config = dict(
    activation='swiglu',
    norm='layernorm',
    positions='rope',
    rope_base=41700.0,
    tie_embeddings=False,
    parallel_block=False,
    extras=['capped logits'],
    init_std_qkv=0.027,
    beta2=0.99,
    schedule='wsd',
    decay_shape='linear',
    final_lr_fraction=0.0,
    seq_len=1024,
    train_tokens=989300000,
)
Each number is 128 + 24 x the weight over the matrix's rms, rounded and kept within 0 to 255. Layers, rows and columns count from 0. Numbers have three digits each.

# layer 6 attention value, 512x320, rms 0.122, rows 443-465, columns 240-319
099091133142143141129141138158181132108136131111128128141117119121158099105087103141094134112116104108115107090142103091120167099127156113117153157153124133126106120128122119141142129140091138109112111116125112145107116158124151155119127149
115119117134105111127090091108166164139119121138119162148152144119102112126138102122111131135147119132178125105129147120121149081125151083124125124141117121121130121100126149141112110136098104110116152121146124106110136182147192125154129129
112087120145158106140138097106100152130156130107115110139167132162129133142146154101139133134142151145164136141104114146112138147147093134137136111136138120145128131136152129111137082122140096142134148167132109131124137138131148143149074144
119116099124106137127129127148135106157093131132122137124127124133190137128160098125160128128134135153115109124110176123147128109090111129127144133153096143141130144108146122142170161150127132110154136104142101122123117106113105119106145128
162145108117093125137134110087123143121107119126161157159087140140146149153156109141131122108091148118111081074089139085102109147138128145132155103141136097142128127169113127111153100144108171160156173150112108101151104145161127118107079118
115118109128126141150147112074114141140099112116125142097100118100129094142157130141097124148107147193150129137170178189100126173111141096163130148143134093060124127114134151178186155135101138100120118133131197062125139122140164145113165090
158096136118089142084169126127104100103122159130120152143188165116147146096155115124095087117159120155130140109147098120147120134103128122111145146092173105142141109126154119129177149115162121100119113176127099130144127168107120129116147162
115149150090155148154113122145129068070125171111137111135163146104117115148083091164085113127126130138150117127148134131147091118125098153108122121162129168107114102143171124149123139142135117155146150116161178122102123120064148131118139085
126105139127141101127134165102162150127130087119152114112152102136104123161140139076099166154190140121107118086091093130131097134147121108074120133088110130187117156194154118132119155122136147131126152141116128132127089172125147123095116169
090101143189107169082140138125151195129119094114132162147106120135074089139170115124133118114127156127113097128131107141091171140114086123097124138137106074129095173125112159143139056161137153106107137182095157091139068134134068115133179135
140120138062140110156172131134116143142083141146132118111193144135141165164135111146112143123085067074162134106101163178121111142102141073143128098174107085155176134149199127106157145119119120183184120092120074111112100136166106153155077092
145134171115124144130095109118150138080153121087100148106204107097108102145112146145150109120081162136147136119113129166087093184157108150099146137105137212161153111102121126136129083103116160097131139066168155119142167110148148078146131133
081148152103107153189119152154092062107116126118127106157163157114129121177176125146115070118117161129088154145098126079117093140121121118193138109113146107143131085091130132162185120124119112127128175103117133147201103150178080156093133147
096102164151101092128121122139115115154110109097142115145134113141145144147172094183129097121087071137092164157154139152116129114143101100126118173076130098140069136088178174140103148082160117120115104107099098109122104103169134157103122136
114087160172131140151177058121151108170129178137095117137150120148245145084165160161139171105126084138135106127166109164164121118115142117158167150126155117149162106114120100137132138117122129116137106098138123117123115132116105115113081134
057117094164117146126140156126149100150143122149137127161119134123131132102108121129176144105121144155122122159112116082114107142152133071103131129118137158161119122096085139144099145154114093154147122095160132138133119169143113140144117156
171152151130123143146100135193134081092160185155113140153118112151129108138163084185130116123134174124168146130124125152120162102166128169097114110125128139111091151159158111123140107123135131087116113103142150091159142144098145097120090112
148138136171121116102123109119073121154126111146111146104125150138125079123121087092083159107172114146141114145113164129152126090079140162189142115139078146117128100131111144119137141133107134142153136067145118133192087187135119113106116088
163151133074131137140163151137095061110166102098112145187065130130091140082067184127150128133143171082158096147078151112142140086094138135120101085129140107098125157115038161144132110082153083107110138138184117096183140106114119105152134150
122133107115096124122130127105161149094131103135151123101064143167128105140159129127073076121114146116140171146127143138151131107106095152108104104133104109082166064152116126179177120127165103076112139087154123140138097181136120132156118144
123141113130089174132122126163150159153127131173114130151140106110099165138139136162127163124152117135132142143129104130144105058139156099143141143099107108143124156130161129124135090144105082085113148148121147121149116119095118142159137081
116115155138057114150115120132163100138114145136115160097131128164110099132117132141095099129134120151113124131157150095158139048075125100108110123149115144128142146121137135071142101091144124154150136117202134080101099136111131138141116098
136124131124105136120132149156092168188118099137109143120104122107083163142088126106088145148125110167128132119163094118114144123115123121161128132134101139098181116127111165130090070187139141110148143165114145166130124143114118125104090148
# layer 6 attention output (transposed), 512x320, rms 0.147, rows 443-464, columns 240-319
126140121113101128143103122121113134110111148108117171137100150149115109095125122135122134091117107058161128151153117110131086127176182131113097115140117123111088129105160157117121085144168106169133124080099099122102151157101132068133140112
123176123110149118086085101082165118088145124125102211110156119131097116090126120153107123123155099146124082110135122135136124088110144096108095124107105114112151149120124153116119128147134123148106105138148093108100130137122109091087133153
165136101101128141116125106123146140171098147111147130087135115126165150160161128138135144121177117144165115121135134153094098123124094158152129146113095154138145122100094128132108145145145118175142155125102097104117133137103086092109137099
121106102116146138128109127132097134120137154124140166113109098147152140119151101120161110138121113119134076143109143125112162102126115133120106113135154123141149082156153152123152151110134151139089191106123117171139131124103123107145135094
121161106134072120131134140104119128113112159129121208133105149143162148153110120135116107122116113120131111111114088102145128134121115162137106141158152160123073114109113149110121148141090171113076135133094146119137129117147095142114120125
107162103139058116140140084099107135103103120098132154101120144129108111160158112110093098088146135110130122130092159145153181120116125133142130101171161123121086105113094127120092096118121118085123090167141091123153121163131128133095129177
138115116114145107067148095132169135108144138061162159155106134104123152108100134081093137124149111100133123076150118107156123132129143135115169128104181115107129115138135118146122143146104173117110113122128117119161132121128162147104141127
136121101133172159137121120168122137098086091116128106147174127085131114117128116173174122109087139152138127084116142119102079072124142097129127139127166148143134139155137089128142105121159113142125173103102107115145104167134118163103112115
149134114108118131210098128144144131124107104118186141109166133127137158113129077105147152114172160146131161103123139121136125130131160143050165096126122112144095068105078144139119141183152116125122145080144189109133122148120114152161177112
111142091103107115153147150076177131115134113094109099106108083088103138131109123133156095139121127082156151189118108119161145106103096117132151136152069153163138141155113110137174131157137112093097118127118087105112130160085144145129132091
139111111092076135146140115125123097149125161142150157081172154152142103114090122086143156152098162121112152141113169125142152115148084077134133128146145135100153118108111118130192115139137131137172126166130105145108126126133139074129131107
067065160103134089141127102151099149087177153107101121058118120110113168126121125172125150114134091121109142131119132161108133151110112112160136125119122138134149118125178106154099133125136140155152145070135094123099169128156119159127164140
138119157155174095116180130147072118093138142138168139140110124099128123123106117203118129151087123093091130132086146144104125104112125175095071118092121100130112152128120099131127125115150116144123165102117121113178120109149139116092114136
116107103174122149126164092136118135143159071140131144192134097131106117122114125127136125124122149080096113151135133137181124118142114088127181116116118106093082150124097134155141114118123081084127119103144133178187166131109149137125065131
107103118136133156100141145083143108067150133091142090121120136159130150126139142155154120131107192101115082131157140121126144127126137108101119100120141128144078120116164139118095105151130113158095147102153096135124156139156148159133113115
100115105166128148104140170157151155129164129109129074136215092116123090128108135112168139128138118094135169168119093164102078116147147162111132131103145097082137116162115158133138124145122109151108142128167158130134124134137094101141125089
122164136141134143144153153136145097104170118128115182111110120118138107148114147175165087134129114105154165111132157125118083141125145108099128098116165093130139124124180178150161133099212136137129143125108111096151088163157182147148112155
113118113110107130139101132135165133098105117099115161123100123114110166162109114148162163152112142100124120115111139119095119135128164149153104102138106136110136076139118105137130096093103143171103135141097193162159093120100151124097119106
158103140116132147098111119150131127082124104116120113121153144103148138139094152156148122123108135131151100181089044113142132140170107141104124175153136134120175155155096161144138139110146127130124117163130148109171141146146131125130139109
142139150133122066175133118127108139106157094092139093098102126144118089154105112131112088169129151146125121135085131140151154119148101102143127078149089074122076137133124125179111099137134095155154139146133139123114100148094098109102155114
165115101104198150129161168092137073107134112122120127140111138175072125098144116102092075126112140090093104201139125139125100129112155113134164140170114138138115132160121164150155127143111131128137122151106147132125081115151130147146112138
100130136126097153144135108115142142105126099127156150079159128108108084118122125154083138141154103129144169165153140129163120122136117140154112115088125103126106113130114183081153134116103191126164099166137128150162112170156131086116065135
# layer 6 attention query, 512x320, rms 0.0961, rows 448-511, columns 240-319
112125147138137143091155126100120123151116141112129118132172132105157132133144138119106120107131112097130141096110126134118116145122155108164129138120143148135105130125153154158155145154131139150135141126151112143125108122158141103132110138
128173104125127157168103120131119113147094106138112123108121136145122132137127118137127130147117113136122129130122139150132094160138106140105102111123128142137112130107125137116105133144143125126131127098135113129128119140131136148129140121
147132177135146134107138139091117158069107175152168123130147099142152131102130138126115123117124123118152135132143127120089143125096167108128143122145148116147142137150136120143128148128145121136142141105113145091137123088131152122121102124
151134109160140161136165097142135109137146140120095120126139136114099132145135094135123102136148093108134137093113135117110119168117095117129116103148152144121152132138118146135128145192096169137139152134163123120162131111143156100138117119
104110138086100107110149125112151143095099104124117120111150113128147117125125147111099152131145147101094129150120076160127168122150118172168157108139143100112096119108128156148164121143134087104109132161112125133110142100151157112152127130
117141137121111143157115184095110112127122114119107143127111116128143149105143121111136168124147151156121054128134125142145090125148109117180105120131126098141134134130139118173113127144151127138173097145125094137085110131103107141149152139
100140112109166153155123119096130136184152100080132141162128134108115109146128097161119093061140101129170152103141141123122128129146153119121120117133181146105137137117146118125105135117123156162133115082131124167099114147120145116093107122
123145142095141156167138139114106129098112127092153132082125124140151130124150181168139144144146093125084148157169176148081111134134132110099127143154137116127101175114085160158136110125144107154145078169109128149139135144138135158107139119
133114161125118109104186129154124123087109120129183129132146119132145168086123156155106132073123133144106123130101138140115132099120088175154105130132157137132143160125135101156091148118119105192108146132162113143157149122116166132128144136
116137143107130139122142123109104112101145123075117095137110126142169097139093113179109125135143116130137092139121109143139140123166091122129111152148131106094103131102120103138128122129143094144112122113165133161118132148156152125146150105
122130161145121140122152156119140152074085138108173115106152090130169090102135138136103127121149141128126124126103115169147127119128104097114118161131163131139134152119156120154116130157111096178101088167119107150141114123124133157119136132
068160139082155151132120158134141148147109152147146162116102073120109144164120110139138120137146131155134102118109134111168097124172176151166124128134108099136133163100119127155135110133116135119102116121068114164082136146085120118131146134
146116143152111130149139159129117153162165115128143100132135117121155119141167112174120095161109108134152155142120131105126147136103134196102172128103142141124137160171111089137122131115137112178133171110124146080102130123102109127124119114
091095124124120157107155155153116127084168149182162139126111126175142109127112184127117166122110148108131152103125140144111120127117116108162088143142125116181157160107129112134093108165149123122111078162102136082142164105142117121139108137
108117084123129155106125132127107101137097088151111210097163131126112113149134129151086095112105093154150119147139075139130073153187079109165136125129138122159120118110141137104143100139106169162132127156118104104137129134146116124145104160
157082119115093127116119108096136123114126168085131122148169112105093098115144120114106090110114100109138124192124186097214135120137132158090170140118058125129102191146098131124143147100140090129085161185115116138112105111142120124097167099
162086149145121143163139145163152131106105153148169100156086117112160180096110131112131170132098145105108163119174174213124112073106113158109135107142093128175091100107100118155102182157124099124091165108137173174128159091085184148097139116
083152154104128124134104064113115123111159125091149166152115183106133096122128136085146133161190163154124126154093090104136101114110120114137105132120196137118144109123140116146139109105101113147112113125135116162091118148123117110100135117
102160127136128066126169145156129114137125103158076141123105075133132100107139136119070124148119115152069132155172087142155099151111123195131130107129144122138104148130166135145136093177113135139137119150107132100166106095140138163165148144
045135127134136164110135143131107153126126136118169124155127133114144173110102159109101126143084113136118144122137125128131103115094097151127206159132112180073146126090112129197129105111117112116138119141131170147150132114099143170124132118
119161123152105163060106114063145154179153135169125135099099180108126137074149118075122113133157141137121138148111136133117113088137118103108101086104170117139148127117129120124155091154083095150113123148078160131139137135134095117118168139
062127085052111128072119172157117124147095129111141132140183113180125130107119152159107157109098146120138048146154130098123064114118146175156153139139076103124145135084108128166228107090142191184138114073163165148116135126155114125117130092
145119154073130152114152102095070140108122119147114114157118121170152172116093097137130132164099134091099121096107098129151075135156168100128103151158128116138166186123095135142150134160124067118082207139130104122087099161153087115092148116
058121102162091102139142095149129081109155108133115150140121168117077160089126106162139155153122104181095146116105085130112130108145171104155170148094125133093098106117091125064176120147100091110102115080100093150137151073100112121109132120
119152094154119094139159110104146160125101141094200154104165138178109143123135140106081117154113134118153113097137049162088125111142127184161153148096136099134146123082150141104144127065147069128132211117142078135098147132147090093109111184
214109139075137175182126123080112124111097100150109126136074079109124139104105146117109112072164126125159133167096096117159121063144193104127134132121141108117140149120120146099149127125102112118131138162139144162188114152162079182087139105
149103138108100176134100202116089083123127098102091094137110131223190162157137116163101168121059115166118095137134145154144108152167150146141104097138149158127159109187154092112132123116101119139142158073134139145129154097176159111107140177
153088150145105149099088142125078162174136143186136145174121194164170121090108173126145113086148118127120221111171139140138137142152078111157174140109104144181174171127052127071136132096120124137109080138125110109100125148133130193109132107
158192068138146092152137146157159058122139144189114076117123154150114104124132152133190066131127164083161141088116099092189123160116140107070085121145109193155154146164187050113127104101127160095078127132155146110110163131102174151141060105
181076136120102140122157125165090086169135152165135111128142083152122134156129149100151141072128140110145177111135137106121157172063129084114097111082127198121068065171151125099144089115144113138097152139069129183092147117090122138118095089
149070143106105151154135150142152110107165146123159156142173122109111166183159119100114159103178132133141143108160140106094112129144115085131083124108147122159103154081124131132115097085160107106131138114111060182134106187115118130081116098
129104070150140152129063116145101111173111148200075129132091143135119107139154090140102166133110156189081106191169159094110177150126126128136127210117090113139094114174199128160149101092182100099136132146109090084107094125146155103120149153
111153165128102112116181103099116157123112153156136128143136119140133128127114144113119137114125137114118155114125130111146129100115139133154158157149100089131142124185158101132124140136145118132111129163107140108129119116166147088100133135
130157124130124137091151107143168125152120130130113133105131100120123110117124100133139122113123088134125141111119131122092131147113115146131128100137150139113109095119120154116113143149131151142125130145167137134134120112151119103103100137
102150122093093152122139107111109135088124126142153125115120145123113110141126130130125145133134143148120130148134122144114150119159123149140135127131139118144131132136151132114148109149125149130133107161100115125134141150151153110113151121
127139124159153113077107130121126118156125138090118127137112112145145113148088156144140104130099141123120135114118158108137119119092161147141154146135113139128126135142125153120156119099136149146119162133158151136138114115122134140098088135
118152135138100135155134130111126103094109109130122111131151122138090142102121172115121166148101132151113150170149100147121118110108117119158131149162106066148147153112134151124137107153115125126120078139088129109137109133156137138165099135
125108130091124116168101120131127123158159134146146137161095137140113123115120119097142105100131134137138113162120117134135120126166148107103129155124122118161111113119137124129115138123141140097158107117128121101119144130085109122091140156
130155128115137090117108184134084138147127124144116136135120088089145142123110151149125130100164136105172117108108119157127131150094134122179140067166135148115135144155120120139111141150135155172117163119105186119144120118132165115155098177
084112134096093106111201155125129129128107113064123165142124157136145113103075099148145128135164122128128065135100121146148080119151130164140134126121145143145116146093178129138131144135148128137129102124115127131138092145145142123135143112
148141169076150124110109177128110117100127098068128113127107153144124099160103098149153159130127137134117099102138136141123072110139139131154126151141100114148127097090123124125128118120128108113127131160133111141101121178116104112148080126
128139142098116128118109109125117121106143111115131116122141139150101084129146095127129129120095116153158124143118069181093159122129116122143138156081142117135149113128154121125155106147123105112143119149138096128125122137134119115160144125
161108119171124130138121151108122106146131146118060114080123121138133100101154136123145143165077156108128073124133117109133110126113111136162125090087177189139165129130150145114141169097122136144154126136112100134134145148123080142103130151
143145138142105126127132119107110126164128087186108168132142141105116124177148106104125104142113109150145087123116101123128141111110135117090166130140151122102123094137145134123144086138122113126150095139105124115151105155145136174126114161
106098138149093091152177165152130139127111103120133109105129154134157174167162136134104104163154155097126179135130074176176122116130104151138119121105165132143122103167087143137120132122103162113128172168178149130123131127134128114161094127
189112142138113136131095105133117134172154135099116115131166095140133160085166172135128120130096112148137125135169177129129137130131131111121114158117112130153128112105182105098132134153148092142078102096117194180119141103114140087123143145
149092137127170118099088097127132139158169113122103136136144139155106128154125086106147159153110162121124117106142115122106119133096144107123104117124136116117163114148146128122115113116129136125113082113113152147101107106125106107144116120
076151175159158149114103136064095100116115148108128163110109137078133111125141097119145096114158087127146159154147120122112123100116132168081189140191152140151124112147114134132163127104151112158108119121166058122095144116102132118106142113
095131172132083155139112137148132124125117157101170173121148118115105138067138108136118155112135123159117114089107124187120086081169095111168130136126134108147125139141122174127107150139112093094143102096127106149133133148143135148141146148
148096165140143129094125085147133102143105176118175123126148108098111089076084136138134150122142069114142098132119139113192082117146112140123125104096094181101142179084129160112081116148146069135199155077111128114162139143129112133135203088
097144132130097045186106122143116170121144121109161149133145104106105119106105191146146163119182166104077136192106096154117117198093149159061144124122080102130186105176172160152134070172119151113144073122128138062131152126164135076083117095
141105144131114117130129095156103166116112109114131135105139120159147110168137149086062112146110150137087155127129091144116156122145074146150082135112134159160135112134114121119213147087104162098113098153138169167103098088173127158183136120
151161111150136101137105127085091148075118123133131165150140143085127111138119168149126115117148107124103077145120114146162133145117169119155119090149103159133111163103152165152156130074109128146068168177152161091131119132151104109150126135
143110128095123106186139153146160088127157117150125109151126157069141152098121138157148076121142166181092121109139141096165108100159156104103145130107169084159122104127109137111100172168096158114099124144143092194089127137126101070110121140
105135174128133097113101124110109123132094159138154147075131102101193058120110136132145144135100147161132112148127157113131079171108092131090111137082129196140150109127159151168123174114171155147123113123142057143130117111093102126118100128
114087105189139133142134144105171090080183114133135087183097083070089114109137111076183101123069103120094176093110152165147150141092094084119158153088123083129135089125126178119116144090134101177085076124114163138159109123137137117115106128
165126141090106111113127150092148093108119082147147110091078185111115160082146090103095148135137100132114143090178141100118140152141116150138080105110151139148098095127178152152067119120139143120142116165132109104168120153119130208161167108
084118126087088143166067176114094111074113104149104149092117087149155112121119129146134162135157153080108181129177039137180178150109140104106135182192126152094117140067146180126153134131080125173129058171051080160163159131161119158114130131
146127101117158102146145143116152075091157118176134181122089128165141111101126108139114146156123180134133121146167113120104105166139118135117115131175091157078127115110184132090097094105133114112169111103134118133098164132095125143169199100
109143129120165137137112173128155128091108183142113120185105095114136134142107144153117123146100127134152138108179180140092169092158142114127110129143113104157102125065131059150165073086171149152146149137119148140136076104124152067131088118
199149214139084104118107088150128164069143097146123083138138148094087131096082102162150156147109127113157113096153197117138062101187154112089166135066139120094135070078123163064152125176065106153121121165148079156142153126081079106161137099
115164129105120117124166130096115093120182133119093105114106151126145197115157110131088155069123146049126114152115143113144171115140138155162154100107119108140166129114094106132127137198165146133104064134152161167151089104100073130156095140
118136113093131058143119111098151151114124161091107105122136171095190102157108160077112078116101137083158140152149104159175102141116077146170117132113158132126126091133082130090119138095123142133158129121182132122128088149090143186102111152
125143128151091070121093116137100127162131094149133121117128163119143083111145106132167129159103092079131123115094175083108151083144101142117111120141169111145111134161109085138204167148110111122105134129154192102099116122128185128141149119
# layer 6 attention key, 512x320, rms 0.0988, rows 448-511, columns 240-319
140125129141135118157120140152137145114145143103129162130142137117143100129130116145123153117134104114108111098101155153127138099105134115160135143138121133117131123153143131124158120123131105091097138134136130160138124149135129137136114123
117122136157101147149147149130120138128105133127126114149107138102137149093122118155126111176124159160164141134129129117146122158136112124121137123111136115123120161115093120164124132123110155124146109144135144142112116086106094140108125121
149123129162115128110117128130131133089144129125142144100116133142145111172118079130146112133144112119138099102110143147125135138105159150142147117145101135125135104123124132126147100128139141137122102140137120116140144149116142108139141116
104101146137138158119173117146103146117141137144157131124118118166187162128138116111140141128146089121119143142145147158156149094128111137137140143142087107141112101131113151134139141120129207145140092157130103126122112119158126118149120120
140104117123174093131111100152144103125133116151115102117140149128118128121158094137119125126128113127106108141140146142130126117148145161116118138129126124118117108152137141103145107121118120137118103120142112128114164130121123106100151132
147102119111113084146128119144111114154138111126112106117125145113101101108135143142099111145090165148122127129115151112115133139141109144085127132118178148089127130141080136140148126107142093111119122132110117144140109134153099123098122122
141100112110175147155164152128130145149145138109135122100139106099143157125121133117138117142125086134136124133151144141144172105114122161133145139138059137122092106153142155147137116143134127131119158157141106128118122140147133146116169109
163108066177126109136148128093172108128119123106137134141124152121096130107102090160133137143144134154113065152135100132126144127127149131096091137105167117124118159118109106136143085150110139090131170163132125117136142108120106136139160116
160132128104101133085147116108136110094130147173116127112092131149143116127106145123092118109124117086109139121142112171136131122148154111163132078149094105081147134168121105084128104136159111106099076167114123120118099135132119101147121079
130111089156146116107107121151166108118124116108120131144087136121112126088118097128137136150134136153160121104121099095143098140143100126121119121115164109149118142127153129116092144155112145129135136125161129156160137098142101124130148137
120099105098119152060102129109106135121140128142093128116116177166120134149154141103125138116120146124142091115136113113097161139172117121119098122096177111090140148113102112151148136142150156155109091144105150099123137149151140114128156133
126114144130128117093131101161125140139107134148138191126139121144130150133151091100117176122136134110117142113148133131135148096114149158109106128141145144130118172129118137122132141111134117136141149107167137146140143137150144126127103104
122164115123139112127153093121152136110172087146126157149074143131144128153129159147114125130146125147108122092145149096122134125134157119155139111128114091127103088127114153133142139134157090130130134100129114139133162123125117127123092111
158117122115113107113067134115121140141107110104103110142170127104149122151126072093134083128125118113154113114153154095125161127117169161151117103106144136166157133151107126122126134168162136121123119147125103173132150138149135139119096135
091142132112128131146161097132160109126128126124111157125112140153147177121135121103131138108156105100103186152130153173104084127116124124139108124170107158121102078157180131134105136118112158151131137152128137110117090076136184142172152146
137152110060142146058107164122145151112114126063136120144130144149113103145122112088067139121153163106152116132098159119177118116082148094089112134147145143160091155158148076115188162137127127135166150175152168161125154199219202123166141120
119144136072171122143124129143163137080124091134105124097127178154135156124102079134121088135139140110141153172171147148102065101145115152142093114126136121168124174121167147151110151145123126133088140137165118196136104089119169119118153080
150116120123105211195140162128090107138074129187091135106115123094062087119113080132151115130143184133081127133184121149106080108117117148134100113147134142143095172151137098170135144104101153135100080169139182122084093148154175138116123126
144136157153120169194105159073090078126160111188134178063073097144111131150195164111134139115085149098150122105112169170165109135125122110134050156075161099190071172142096124115152118128109133172113160124125101160089090139108121155152196149
124122100102135161151166165064120149124147128136164100139121131107150152116170170129125128125095129100073127116109168131108094168078143088095139134146152132103181158198112146118113130084109111144097150128139123129176134157073172132128131143
199176155098195227114075147123166141148148137126137152128132118138159146135111127135143150129179171123137150103132146150109136145110121119078136114131095100123134102066085117073090111130100174150159138115158101128119153134162146095074099115
065137072106142150141068098118145138152175186139101086134137131187061080141185103143081100153100151080131093126087116099099072085133088135138182159139131141125103121073170117146181094101134167151085115110185164151088169139144088125129100122
116109141098134155149087152089072128142173117094079124129163115118131122118086128160152144105124081108208075079191110118086120055187101118166134107160101142155144115065067124144193132162114124124145158151119169075116108163103123113137115143
138102160155129078147149116113083151112118142155134125152206127086085143104098099121131113101129172136116125117095105102150098156137158093183119110091167100116160119166162099117208079086151103116100144095164148174134167072096091111122137156
113076087156111079108125117171138103132146178109106164129097082120118120144103126150105188172083127126096166131178145116139139131093074133135114153069114097116139149092122151084098117132161061125153112125098127156116129171161111080095185138
162097106062140156171148139126156119176059128118138111125114105112142100150125098139095076174124133092192160095160121172169083155125156156141136144119108129109168141112103112141131112071161076167119163104110111148193113108164123135079151122
101157124102149188116132162163108131095058138116143159117128153196131191099144089144037169103154119109095101175145103110126174109126174123073128090117167159100113130169115122176166108145115076137091142143121173156215135114141084104129107103
083129090142140117077136146172123156155119123074111194174073113114139062092175178129128132099132088168121170152136127167144102165145109059148204104126153116117155158176072084105144125114109138120145184137169123097129063121142161155122174093
138171090192148105113143113132107154153164190136078114125155110135172138147167135024153112111129180178119122098137152120122152109110130130111108102156091112078143066159196136160167082140087135073116141156172123149110122155126145125113109156
147082094120113142067140092127136099124160108164131142111121148073086139131148162120138159115122107140092164143112160126089135119146107135143126139106160081114081111080180134154152081162191137115150169111138116158107106151138201116184110137
199087117108140122107168155073101145115175090108145114141102140060133118045114124105152129109125144163141143107138167165113135091148116155144114149185117080121130158062134155084127152149128139123155107078149084152125190200119107129158117166
133178113170161122125077200167060129193119194192082115129082112103129134150149120084118129139164121109137129201180123113121147132087129084146117123175103126161143118144142129136149120108165109111111193112099098086161130149166102142155093203
114121097103158131137142131129134123102169138132139152121126153121147125144141089146132136107106128093135121120111118156089127136130143159116120136115135142139143134141141166117145142120148118116141139108161091112143122131092119121145109134
126123113131124138118108133143148136092134123104116139101115120146129081152135142113136109126140125110128142124122142128129140107115107093180163144125144123129124111144135118134107136105115117151107147136122112125129114140108150094140123103
095120109140087128124148096165111095152144131131109110141107126187102146144149131107130112156148072133146104157147105151130134134099134126132101133116127079126138107085125145109155127129123162130153147117132127139130164152167145131105109147
126144136106128128136156171116128139147091129131134120143109135108152136143123112120107115102134143098131139144124093146115125105126129111147123116160104120103104137156109121133135160126093103106118129149108127095148139134129137117141153099
140108103149116117141127071156108078141115109119139105146127141118101152131116127169148124173141151154146094136112112126124094130128141108093071140100160139109134155146100094123163140098080146132137117150138133153133150147109120151131099164
139109152123130088143120128135149119131115117128147128109131096133129137125120146107137145144132123118124136112142130121157143125120137149120118125121147142131119155132132124130107137115138141116137135139109129111123124128130169124086173116
125079184109117095154146167140121143130094139122120123133119147118142129134134117155155090109115139074078132112130127109113135084117113162117133137127130135115116155113145134142095116116133112104158120150110126107121133108140138135126159081
125123110133152124141124138102102145106177117124143148120122148134148120155099154123115167150129144138115129108126141099133156160105118110117103098098138117110121111123122106131107164125141134133124108115116161136169107093142109127129105099
104137119137133086121110140135196137119099112156152148127100147135109144115151165141131095129135132113091113112147124083110128155120143144126091110110182121094140140157126105155129129172133155120106131147082123145134133144124141128141148132
103173131162132130084154113072151129122161127111140117126104123136159112161129156138134105135151103156145128136137159121122161093125163102136160128171103118078153141180094144094095127167142149145128132123094119126144126132121181150114161138
129101126104138108167093115117132128141128118124126118138089132141109123096110165133100158122142124142132117152095140114142122135173120099127137122160075091117110100161138122112127130177107144110152136125123129118111110108138108114156071179
105132128149107112183101142137135123199131132094104157130141085127107137112090133153141133088101059158141110133162114142125144115117108096109142146153114146155113137145121152136112122158095135101123137108096094137125175115144124161125148175
158140127129109121131105139105129135117123137122109173122111099092134106109113123164097121139121125141170074072145100093094126135141130142113086127119180124153120195098117128112123132105147137110099118101116122097156158119168119134103130184
106143096095149098086093168098134089126110119153121136126081127116094127091148158153167140111123138093130085120128106109131106154112158119049112145140114110100103170110130119167122126147142083110111136143123122133080121138109125152141174114
110136148071137144151111141172149156178091120121094119148127126129127117112097127094087075110169117122112187111118099148134142168107108117119095123125132153130104176180145152161114123152108160152140150113136122195140144130123137098130111151
132128151125117105141087131136142120184110195116158136120117130120141157134144138135138087141106113111115118134141122120131154116126101171150109147103100130125120145152087162133087111119143109140127127165111127082108156136132097098108137116
140123117129197152163141130111131124143148133166151138118142122113212169152140112091106138167091129122124141160111178192128169109117161127156170151149109095159128118101106090137140163106114149104119174123143138151117105126106164168099099115
102129124193098137128116132131152075163128146102121154117176143130111122079112086105149113131182090146116124162134106129138139125114115160088148137135098162135111131157130124177120123164166127136117063059103107159143112103121064138129142125
152090165162130077076148090122132214097078153131103150136069162134137067106136085116075123132144120134116167181143126103157141109144135169102133168137146106154134108096165151186136142204130149103131174097095132111104122089107138044161152114
116123125140119113118107112124069167155153109095139125123147130103151147103154129125122119140117151148118117086164068122140134153126155166142126096160072139155133133093165140105187125121156133107108087139156118109155090112117132144155159081
167140087142153043161142121098131108155121108153142109144105144132098124096143106154145105151111088158147098148122108110121134054101159129110106086092139107148108115152168155143128107151138160116134126132140129141164167127175151127149140162
124077165114113112042132167102112125130212100082129136146119124142095113146097104108156091114137131110099130104110146129143115127145173110095077086085143141147123134132131128110089184121141163057152167130149097153166149096185119088148174133
134098129161094173134131113117156176144117100109116135120131135134120072153143141122112115153083083166094129149166131140155143161167119143105147116147132155137158104164110128110105107083134160160134132052131065148126152118100135139083133140
109184105103130176110085089164063116104115142145138127138130157113137151095120126091126141136128154144079111055129103172107136218087153123138124138122152065095160113109130163094112138109101174136103054132130123140138095196105098117146153132
170092107170081160120106138067143077109181072148092112084156149106158120093149054128159116095116118145122113101117088099101087161128151117138095154119153122160098111169144151160128071102110130119141136179164138136183113161156104155118139094
163105108111085071137079095180101144086139086127101109122065094090160198099039130143110142092158146152136160130092078127155085100129139124187147107086154123160086105051133157145159152086126137157123103145125127124151107144118170207085070123
078148169099143115098084173163106115091118140182129184159100153135150066103129105085073124179152166110086119190128145108083158157097109062168115134144117162128112069103175075127124166142170154150091150168171115138104125110157189187150094135
105122153118177145102174100135112140093069161110141106131090138068145218101114092102070122108076145135098102093159171161149171117136176122135137103126163148127062115118132115136139013134147150122168136118104105152073135155139180116148107126
119136197142124113109171123107175140126138151099196150110151120138106096128113112075168117120108127099142116123160167061152074127172143085122150141090137107127091127133148164103125124159124105093093112107156130112127086129077076102109138151
131160152160142114079183157129150154100126188121114130156099147164109078137112100120179131125128143082189120149150127143081150116119103160117122131071145119060170107086119140118123136147127112141143076176097143188161119139095108152147136145
135109120100046121117100076129152148089143160133127177100181125089135102129150133065145132196113120125154106162133071117156098077168130126129154089154083106103189164107087148119112143067139164091149152147144067148154128127099154178144192097
156158138111098074119099142132120123104197147103136117138195111115136110123146111163137155156153114129109093155161146067145126099126017140135101171155145135112148127196157071166164122084120120116100182105148144160156095116160149100102158163